From a checkpoint of a small transformer trained on Wikipedia.
Size: 11 layers, width 192, 2 heads of 64, MLP 768 tanh GELU, vocabulary 8192, 6.12M parameters.
Each number is 128 + 32 x the weight over its row's rms, rounded and kept within 0 to 255. Layers, rows and columns count from 0. Numbers have three digits each. The size before them is the row's rms in percent of the matrix's.

# layer 3 attention query, 128x192, rms 0.133, rows 115-127, columns 0-191
087:091112077147114121118108114156166063122160121163108157134157145184167112100125100099135094097114146131107120134080087150129156112171163142180117135118151180138071110128105125103138162102163172114140080087137134192119156099040081106127145097212200119127142148141170072086143161115139167140151175176093091133087147110147109081102093124093117137147164124133095090137167117105101114196124158049152102145087104119106161142135113115170091108083161091096123053195120080114165125061103189159132143066108125096183101112106147074172138149106151117128144153121152121124151156114165068107
081:143132118231189138149160132147189061132132162093159139166180102151121074133159142139111152117171145131068155087159119130129162167086086102148089116132077145104112085136135105124145096157106123086129132139176135115146147061163123144195144135159098135078099169194148073135092147217126083141127114079087132160129138170161160159092140084115143120100127100111116147052141158127165163146120157111177075161118152131122222152122181168164112114099048096149147140117099137160173101114131136209128151149112090108168085131152151120113150151116159104154136132124125111127110079154114083130
094:106216097101146137169136126078124087133152125128094098129168097148157115081087130182138094154144158169128126095126168079148152104120149193124136145068138162127102162147128169130102078109103139157124170149119095148136144174144168116162139091123121120072143153126063194162121120085098151159095147068099161090190136126141146104075132146092118120152140140179133133165100175122103126150074109127083127105107146069141166152095101159120064113154097135133104088098109160176116099164138154120068161130084093152160133171142154105060043056104149088097113131140120105128221130113069144176
080:139164115156135064095147181105086138136128097103134159095146185156102118131167102137125126129158137128127117111131148097121212099151137167071188191111122067124084128094114149154189173128097166093126113099122101113163136143122112162114094089085035074130069073206136111115129170125127105144117143083188140113227126155104140151135122113157085102105166116135094146089132086130121129113162190132174079128125170123126095092144126143136147097129115145135124128132043170135103120106141134156159108191118084158113099120137128144108156080090141060183173134159096155182079118155147068127
087:078124094058103168098164087146063151146160140149125109130160163157137158148113123123174137124096145084173100098105100147156138099110144130111172095085111170139123163137184153156081124132216161150119162132112163134122144142154142089169070171122162102062114129074092133106116054105087100132120089101106143177118136111106129098069136170123131124173104156116069137154155144147097095083145136095119224137067130057093102157106058126156151159119129137095085143154197155078078089130076123132122147109066146149119165170145145123076121128158132086088101127175150126113183147105155124143
082:116131169108160141131122122105086087117101110040079118144102160160103148104121155130122122112109087156089124178167095212063157077134158099152121107073109142119093123079101077109136145140105134089178121156136091125154146168092125151142144098100109154099099141166202131133138117083164135106110162127140111107177118150081116120131134086188182196195146130097123126058071135096105131209104126147128108192113142154121114111134174105159126100151109095123197120145080100125129056071148108171139181125158120144120088100139118156192091138140097148101173123157086161063134169172119091137
080:093091157162135130157112139113088170105139121118011158110072141115120194093130152139156134126128089113185090126084170093168073160130131121127166116122136076170148098146107122135141160096152058116138124208097064141130099116181150153104075111151093157139154166058164155140097094116053095110124145169108075124154118135132111107187137155129143144175139146093163120109155135106147117115174114137128159080085128086129134158133152160091096119192171148143098191113126183169141141155167153151103122171128162184121090134080066089146154128198129079145172138109124136080105105117107156164
085:128123084132122119124116108142200181169088183155102106137144148190209114112104119124173136178120154109127134106165166098109190122153131094112124145136148151118117167112120124214095191157188149167146111148091115206127153113043174091182121077100183151132144107137076134179140111170160128088082121139056140111122133143109130168118094107092126148143130105109200172120120164092160095101110121091082104130138147139105156130092142161101162213114064174136115090191140165131121206112136188113105160118118132108122148121096161108112106072089134150124144118128143135141113121086141084145
078:172162159116162097136190122124140106109199137148156080171128092130101122104171136168109107153101113136118164078190144114113169127158192138141068120085176120188081138107144126153144105087084152138127140123094088147109133121143179125095170067134128138168087130149111142116100084093078114143056202126191168200116150108196146155148104088114100136074151102087133070116139154142152131081158112180091120120124157099113171101114210123150113129085128187112117104089086115150127171021118138140131144136101150149060087086122133129117107091117130160147102072140152163101138116145145127141
084:123173122133118068118126102132221171130097172171084151102103203137122072115137139153112049036153138108169175142136155107094167165139126177170108183215153150118130164096112134131097133122142150102142181102200126129160077175160181166142105157081072154127089160142140091155173099114114151099123089126161130146151126133169096140151129130082184170133108161150142098111121112158108174131103124170070159105180126106182094180102146183111148092144129137177094124173174128057137098130149134095165153117175152135120133130125110111096172142161082130107131094172125137104124147149125121148
083:175090141105115141146114160109084092130110097122089116123167180157115174109146142152110161163189063114100127150175119102182113111113187133147148092079084121089191163109146162206139150110215109209106151174187101098132166188109077163176116166085135136167168169165195103107127092091172128085151133077119130186120126148123089083105102117097139134143128118163125087117093137182105138165170190141116138126111126140114116102070125166174148096141119167132138180141083108119121143173158163159109112143127118135163163113143140076134159142133117141111154117103171124070049122159156128143
090:182109119222171193188107101171175103165129130084105150124190114148084093100118124111127135127113112100108207111146199126070129163123081102138101142103135140141139119117109101115148085107112154153080103147104132144115181154106143148097178161102135140134174158112117108126069085128153145113119150129138110131155153083146103084118161074143098152083167133097106135079124086150083115137116099076080139112066105147100142185083150098110107149127120173096158144122082091102105106163125053062102164143210137136152136048148149123117089084190092141150118093131076114174130120135152184150
081:132081080174111148117131153132176199066092134143135079137134126142137167158113105114121112109148092134084131126155210125095114158113177074105102156145124106085135208126147115137100114134162123177125118094131096123088102164165170063111107122086114154144084124125095106141065096067146108114108094165086104174138122168093111148125113187095129193144067134109111095140074174128142097116136136102143126090104127108101070194129125090104156174097075113151150144087081127057195139091166143127131123102083105080116178170082146163153134115115105102082074119089079150131141084167119073152